config = dict(
    norm_eps=1e-05,
    positions='rope',
    rope_base=475000.0,
    qk_norm=True,
    init_std_up=0.0657,
    init_std_down=0.0,
    optimizer='adam_atan2',
    weight_decay=0.32,
    decay_shape='pow',
    final_lr_fraction=0.0,
    batch_tokens=[16384, 32768],
    seq_len=512,
    doc_mask=True,
    steps=5707,
    dataset='wikipedia_en',
)
Each number is 50 + 15 x the weight over its row's rms, rounded and kept within 0 to 99. Layers, rows and columns count from 0. The size before them is the row's rms in percent of the matrix's.

# up: layer 8 MLP up, 640x160, rms 0.0519, rows 271-290, columns 0-79
# down: layer 8 MLP down (transposed), 640x160, rms 0.034, rows 271-290, columns 0-79
up271 103:60 53 28 58 38 49 37 81 48 45 61 33 54 37 36 64 54 22 72 55 63 35 66 39 36 75 61 56 75 52 48 49 53 60 49 33 45 41 55 64 35 61 68 57 66 59 26 53 55 24 43 35 79 60 66 37 29 66 44 40 46 42 61 39 34 75 65 38 67 67 29 34 64 52 75 76 54 35 58 33
down271 098:54 46 36 54 73 32 38 55 64 75 48 52 70 59 27 69 43 49 57 51 59 45 43 47 28 59 54 52 75 62 65 33 52 73 31 30 61 47 41 49 53 42 21 46 34 54 37 66 83 40 79 48 45 43 52 58 62 17 50 74 72 56 44 56 53 65 47 60 52 64 68 76 34 41 34 66 47 83 65 38
up272 103:63 49 86 56 61 59 49 20 31 37 53 51 70 53 54 44 46 51 42 33 61 43 13 43 54 37 33 51 76 41 47 34 57 31 25 39 42 55 35 62 23 56 47 60 45 29 34 22 40 61 65 34 89 41 56 24 69 31 66 56 49 52 63 46 64 63 66 46 64 69 26 43 49 56 72 59 65 64 48 85
down272 094:43 86 41 40 59 62 58 46 51 43 50 39 63 62 36 60 38 43 50 53 54 34 66 55 69 35 56 65 47 56 35 36 53 34 25 56 23 44 78 25 68 34 55 72 39 59 37 50 59 24 28 29 26 45 61 25 59 54 70 27 56 43 52 53 71 68 61 52 44 59 48 41 35 29 82 57 46 45 74 42
up273 105:79 47 62 70 31 46 36 60 31 59 37 69 47 53 66 37 65 69 55 53 56 43 55 72 75 63 28 14 50 63 19 62 44 53 72 46 58 73 74 43 43 37 44 44 58 32 51 80 47 47 76 77 43 74 27 73 39 28 54 64 49 63 64 35 34 54 50 39 45 66 41 44 43 29 83 68 56 44 50 49
down273 112:53 45 50 42 46 79 71 70 35 34 51 68 43 42 40 34 39 49 35 68 51 47 37 49 50 26 58 25 70 62 43 40 40 36 40 53 59 64 37 72 50 84 66 41 52 67 31 52 48 44 53 29 42 54 58 46 32 64 23 51 81 70 40 49 63 39 40 53 43 55 38 60 00 60 28 54 45 77 41 64
up274 097:45 31 69 43 73 60 17 47 59 65 65 68 51 38 39 47 73 50 65 67 57 58 29 61 49 32 39 37 40 28 44 56 52 55 33 45 45 27 79 73 56 81 48 29 23 46 31 58 51 59 47 24 57 60 59 28 18 35 22 53 55 43 21 55 64 64 15 39 60 52 72 67 48 28 84 66 47 52 63 48
down274 096:73 64 50 32 63 62 49 68 73 53 53 43 56 40 49 58 60 41 53 70 64 68 32 49 53 69 49 44 25 85 44 33 55 40 38 23 35 42 32 62 33 58 60 61 55 44 44 45 80 44 34 66 76 53 32 41 43 51 41 56 78 64 51 84 67 59 47 18 44 64 40 52 37 24 27 50 63 42 74 38
up275 104:50 43 39 52 43 45 63 01 46 66 60 34 36 56 43 44 65 56 66 58 61 45 48 52 64 57 27 32 65 47 61 44 69 57 47 68 61 34 67 61 34 31 43 75 54 56 35 34 29 38 38 25 32 61 45 58 34 31 46 38 49 27 68 57 61 33 66 45 55 48 50 64 84 43 37 79 27 57 56 80
down275 106:62 55 57 55 52 63 33 38 61 69 45 48 52 36 37 32 59 36 38 69 69 33 98 71 35 65 51 63 65 41 73 45 69 32 39 37 30 37 48 73 43 70 34 53 50 63 62 55 23 65 36 66 42 54 43 31 41 30 22 51 61 52 56 72 29 40 57 54 13 72 60 54 37 33 63 40 63 47 67 56
up276 093:62 56 69 71 65 43 33 38 41 35 39 85 73 36 38 66 42 65 43 32 79 43 24 25 62 39 20 68 48 63 46 25 58 35 43 60 57 44 72 63 62 35 57 16 53 58 58 48 40 44 66 42 71 41 67 54 43 46 40 51 58 80 57 43 39 61 33 64 36 42 50 52 33 56 56 61 59 51 32 73
down276 093:61 40 62 54 35 27 59 18 57 66 24 63 50 57 32 43 39 73 50 25 45 43 84 70 32 42 51 42 50 66 54 52 35 62 69 26 50 41 50 62 43 48 64 40 39 45 63 54 40 63 41 39 33 45 60 82 80 45 32 58 47 45 47 45 60 55 32 52 57 49 13 35 54 53 21 48 26 43 53 69
up277 099:73 35 68 38 52 79 26 24 56 53 64 42 85 77 35 35 51 26 41 76 52 32 71 69 46 57 55 49 31 65 51 62 54 53 69 72 70 58 80 51 66 53 27 40 54 59 25 48 43 65 60 47 79 59 29 61 45 54 55 50 27 40 43 45 52 45 18 70 49 30 25 65 65 41 51 50 48 69 55 78
down277 099:36 70 48 62 56 63 34 41 92 27 52 75 64 56 31 62 49 56 30 45 55 87 73 47 46 50 49 34 75 33 51 64 53 36 70 57 57 70 63 33 43 65 51 73 52 19 28 53 48 62 34 24 63 66 68 51 28 73 61 56 75 54 60 49 59 40 60 45 45 53 23 31 60 38 38 48 58 67 44 36
up278 099:50 41 73 65 30 24 37 65 53 64 66 67 68 70 43 09 24 56 42 59 60 61 43 37 24 39 60 41 46 41 46 77 64 74 55 31 69 40 69 68 42 52 53 42 20 70 32 62 61 57 45 54 51 50 65 49 69 61 49 50 44 59 42 27 75 52 59 59 61 59 68 58 65 53 81 37 79 47 36 59
down278 101:53 60 40 75 31 76 25 48 51 55 71 68 71 31 13 53 64 46 44 30 71 50 50 53 32 61 62 26 09 62 42 40 50 35 57 73 52 38 73 39 49 57 52 51 39 60 71 61 34 75 35 50 67 50 59 51 38 64 40 53 52 45 40 22 76 47 54 21 45 45 62 37 45 66 29 44 28 64 53 26
up279 102:45 37 43 48 40 51 36 60 33 82 70 46 60 66 61 29 38 30 60 59 26 43 48 34 47 68 43 65 74 55 35 17 24 12 76 44 65 41 46 58 69 78 60 57 53 56 36 61 74 64 41 79 78 37 60 25 44 47 69 36 22 32 62 64 70 62 68 49 21 51 75 46 45 32 57 26 62 53 75 53
down279 104:34 56 52 29 43 52 70 67 64 34 52 25 56 65 47 36 50 40 45 69 66 41 86 54 47 42 47 60 46 41 45 56 56 67 76 52 23 69 46 53 24 58 57 61 61 46 42 42 39 54 32 47 56 66 66 37 46 26 40 43 56 61 60 53 56 46 65 31 62 55 37 45 87 77 35 42 48 22 29 50
up280 096:51 79 71 52 77 54 46 60 32 59 33 50 50 66 30 31 31 45 48 62 71 56 54 66 50 58 40 37 58 46 33 17 76 32 50 49 42 52 64 56 61 57 60 28 36 47 58 20 50 74 49 35 69 31 32 34 32 58 51 82 24 37 91 60 72 42 47 37 37 51 18 53 50 41 53 37 54 40 64 56
down280 101:48 51 49 55 65 53 41 51 37 64 57 61 50 73 55 50 38 41 32 51 77 51 42 83 41 30 77 95 54 74 58 61 37 72 50 53 61 39 65 42 53 38 38 63 38 44 44 49 56 47 50 62 41 27 57 56 48 19 60 46 59 82 36 50 64 51 49 63 57 65 23 48 30 15 43 50 58 35 44 54
up281 103:62 28 41 55 53 67 42 52 68 65 37 33 61 42 90 63 60 51 64 53 33 49 70 32 44 25 63 55 69 86 50 29 51 68 55 69 56 38 63 38 33 45 59 59 36 43 50 64 30 37 15 33 56 62 57 48 56 38 75 76 60 51 51 56 38 34 63 43 65 57 23 43 29 50 65 59 21 39 69 46
down281 097:55 18 65 28 25 44 32 44 52 62 38 45 59 57 48 41 49 61 38 45 31 20 44 47 27 37 44 64 57 56 55 38 62 34 65 75 44 71 31 48 55 64 56 45 39 53 42 70 44 30 44 73 63 72 53 65 48 46 66 91 81 63 38 46 49 19 59 23 49 50 40 58 58 57 38 85 40 52 39 50
up282 099:35 71 34 76 52 71 58 41 16 52 38 63 67 41 41 31 40 64 63 49 24 34 49 62 75 35 28 33 59 56 78 57 33 43 68 45 72 40 54 79 69 40 46 42 31 71 32 22 60 53 69 46 51 42 59 47 81 80 62 76 40 25 39 45 63 49 69 54 30 37 46 65 67 59 42 49 77 50 47 72
down282 098:61 77 51 63 39 61 53 42 29 56 66 36 40 38 73 56 40 61 43 34 36 49 46 63 82 45 43 42 57 36 39 50 46 47 40 48 38 45 46 46 62 48 37 36 56 54 17 35 28 77 80 85 77 60 57 39 33 30 48 60 79 51 55 55 65 36 42 28 57 36 55 46 63 46 41 58 60 65 65 47
up283 103:62 42 43 61 61 60 71 61 64 88 43 53 59 58 41 48 74 31 59 46 52 60 54 51 45 74 49 56 75 46 59 62 29 53 39 25 50 55 45 80 31 54 58 61 60 48 41 39 54 34 62 44 56 56 44 21 77 62 52 70 25 42 55 61 55 65 47 33 28 73 37 63 34 39 42 32 48 27 41 43
down283 109:44 47 32 46 71 44 65 45 60 51 67 68 26 63 64 62 64 77 52 43 88 47 73 42 48 20 44 47 51 55 58 61 57 47 54 14 54 47 50 40 35 48 59 36 34 38 45 55 71 68 56 53 36 50 79 70 83 44 63 49 47 54 63 61 32 45 65 54 59 33 39 44 83 38 43 48 25 67 64 60
up284 098:39 23 43 67 32 65 52 59 50 85 36 52 66 22 49 57 80 63 90 24 55 48 51 77 33 48 48 40 55 64 61 65 66 38 50 59 41 58 19 46 69 49 62 70 38 51 39 56 26 48 74 51 26 59 34 56 56 47 42 44 49 48 41 60 49 40 74 75 48 35 58 25 46 56 45 64 69 54 54 44
down284 105:36 32 60 19 35 63 70 65 45 75 55 40 62 59 30 69 37 55 62 58 36 55 75 30 42 70 65 56 62 42 29 42 43 45 37 61 44 52 05 61 78 36 32 38 39 72 38 83 59 60 59 69 32 36 45 58 55 56 53 51 58 58 42 56 71 48 59 55 81 44 32 33 59 46 40 59 60 57 42 20
up285 101:45 71 36 51 19 35 33 31 62 29 56 44 72 44 46 39 46 35 56 54 73 25 35 79 52 80 57 59 43 47 50 80 46 30 64 54 80 56 39 40 27 47 59 62 58 25 71 24 45 65 75 49 33 53 53 47 63 29 69 43 45 47 76 45 60 49 64 65 37 27 74 78 34 73 47 39 48 49 60 56
down285 102:41 49 39 26 38 43 68 50 45 48 45 41 72 72 32 66 60 62 70 30 52 67 51 48 29 60 52 27 58 35 65 41 41 74 39 28 51 32 51 68 62 63 87 52 44 12 52 41 73 35 66 40 64 46 66 43 45 38 61 66 27 47 31 59 46 68 69 54 61 44 36 52 44 35 73 79 69 61 46 55
up286 102:46 48 47 61 52 48 54 30 55 56 67 45 64 41 66 40 43 74 66 68 57 49 68 60 29 25 49 56 67 22 35 41 31 40 72 50 34 39 75 47 49 47 29 34 28 33 32 69 51 35 70 45 49 77 56 36 60 73 69 82 34 32 67 55 53 57 38 55 56 48 30 50 26 42 66 48 77 29 41 62
down286 098:86 37 41 46 37 54 56 33 54 47 52 60 41 50 66 57 47 50 61 85 47 26 77 58 63 49 57 66 58 58 65 53 47 49 56 54 44 50 61 46 80 53 40 24 43 49 70 48 50 23 38 73 29 60 47 30 58 64 33 70 46 55 34 44 50 24 66 48 53 66 27 60 39 73 58 27 57 35 50 64
up287 099:58 50 41 39 51 56 22 69 45 48 31 67 48 38 32 40 65 67 70 47 58 37 44 44 82 54 21 52 70 43 43 71 43 34 68 51 41 34 57 54 65 33 45 47 57 73 66 40 39 51 47 40 69 73 38 49 60 09 46 50 53 59 41 33 29 60 48 35 47 67 66 73 27 48 38 50 41 61 15 28
down287 094:62 19 55 51 64 44 40 25 56 46 39 17 39 45 38 48 64 55 33 66 52 44 47 67 51 76 71 80 66 48 25 51 37 70 38 52 61 73 56 65 60 38 34 47 62 44 35 60 31 79 42 65 66 49 63 52 36 55 37 84 58 49 46 41 15 62 45 54 66 70 46 49 42 47 33 51 43 31 35 61
up288 101:32 41 27 30 20 58 55 46 25 60 57 48 46 53 71 43 12 33 48 30 87 31 33 37 46 60 46 50 22 38 52 36 39 22 49 55 34 55 53 46 39 52 30 53 66 19 45 55 46 53 60 26 41 59 70 84 50 47 33 63 34 46 48 63 39 42 61 59 48 35 60 51 51 48 57 46 59 52 41 73
down288 105:35 39 36 32 57 64 80 45 50 44 52 49 43 44 32 71 51 56 45 59 44 59 58 57 50 31 63 55 36 42 07 61 37 68 30 25 50 43 48 78 65 61 43 66 30 55 52 55 47 38 36 32 43 59 49 68 44 55 47 77 50 29 42 55 53 46 63 75 56 34 15 50 44 57 46 47 54 72 36 40
up289 104:53 37 65 53 53 65 59 43 53 65 48 54 30 66 55 71 38 31 39 64 44 48 29 33 78 36 88 28 57 59 56 34 38 34 38 69 48 64 69 85 51 43 29 21 72 22 67 61 71 39 30 25 59 73 51 64 48 30 39 68 35 40 54 67 72 43 76 45 54 42 28 61 46 67 43 46 53 69 42 27
down289 103:28 32 48 58 54 55 45 40 73 37 47 39 40 36 49 65 43 61 24 44 28 50 62 60 48 59 27 46 31 52 69 48 36 63 48 65 77 66 57 49 46 47 72 62 63 41 79 58 21 73 52 42 41 59 57 48 36 69 23 21 51 20 68 50 70 55 67 67 56 35 47 37 43 55 54 20 68 67 62 37
up290 102:81 60 43 60 47 32 33 43 40 44 52 52 37 45 43 45 43 76 53 53 57 52 68 71 36 51 52 33 80 36 50 38 09 33 81 50 27 40 64 57 67 57 52 51 71 73 68 55 63 17 68 41 65 60 51 59 30 33 52 67 38 59 53 49 49 58 13 38 60 32 33 48 50 46 47 77 72 42 16 53
down290 097:70 56 56 51 44 48 18 52 40 60 59 22 61 41 44 37 31 59 56 37 47 36 68 63 46 32 46 27 46 11 46 48 50 38 48 35 35 19 56 73 48 55 44 72 47 60 63 33 44 52 46 47 66 62 54 47 66 63 48 47 65 40 50 29 52 77 38 70 79 54 45 40 29 49 50 59 51 34 23 53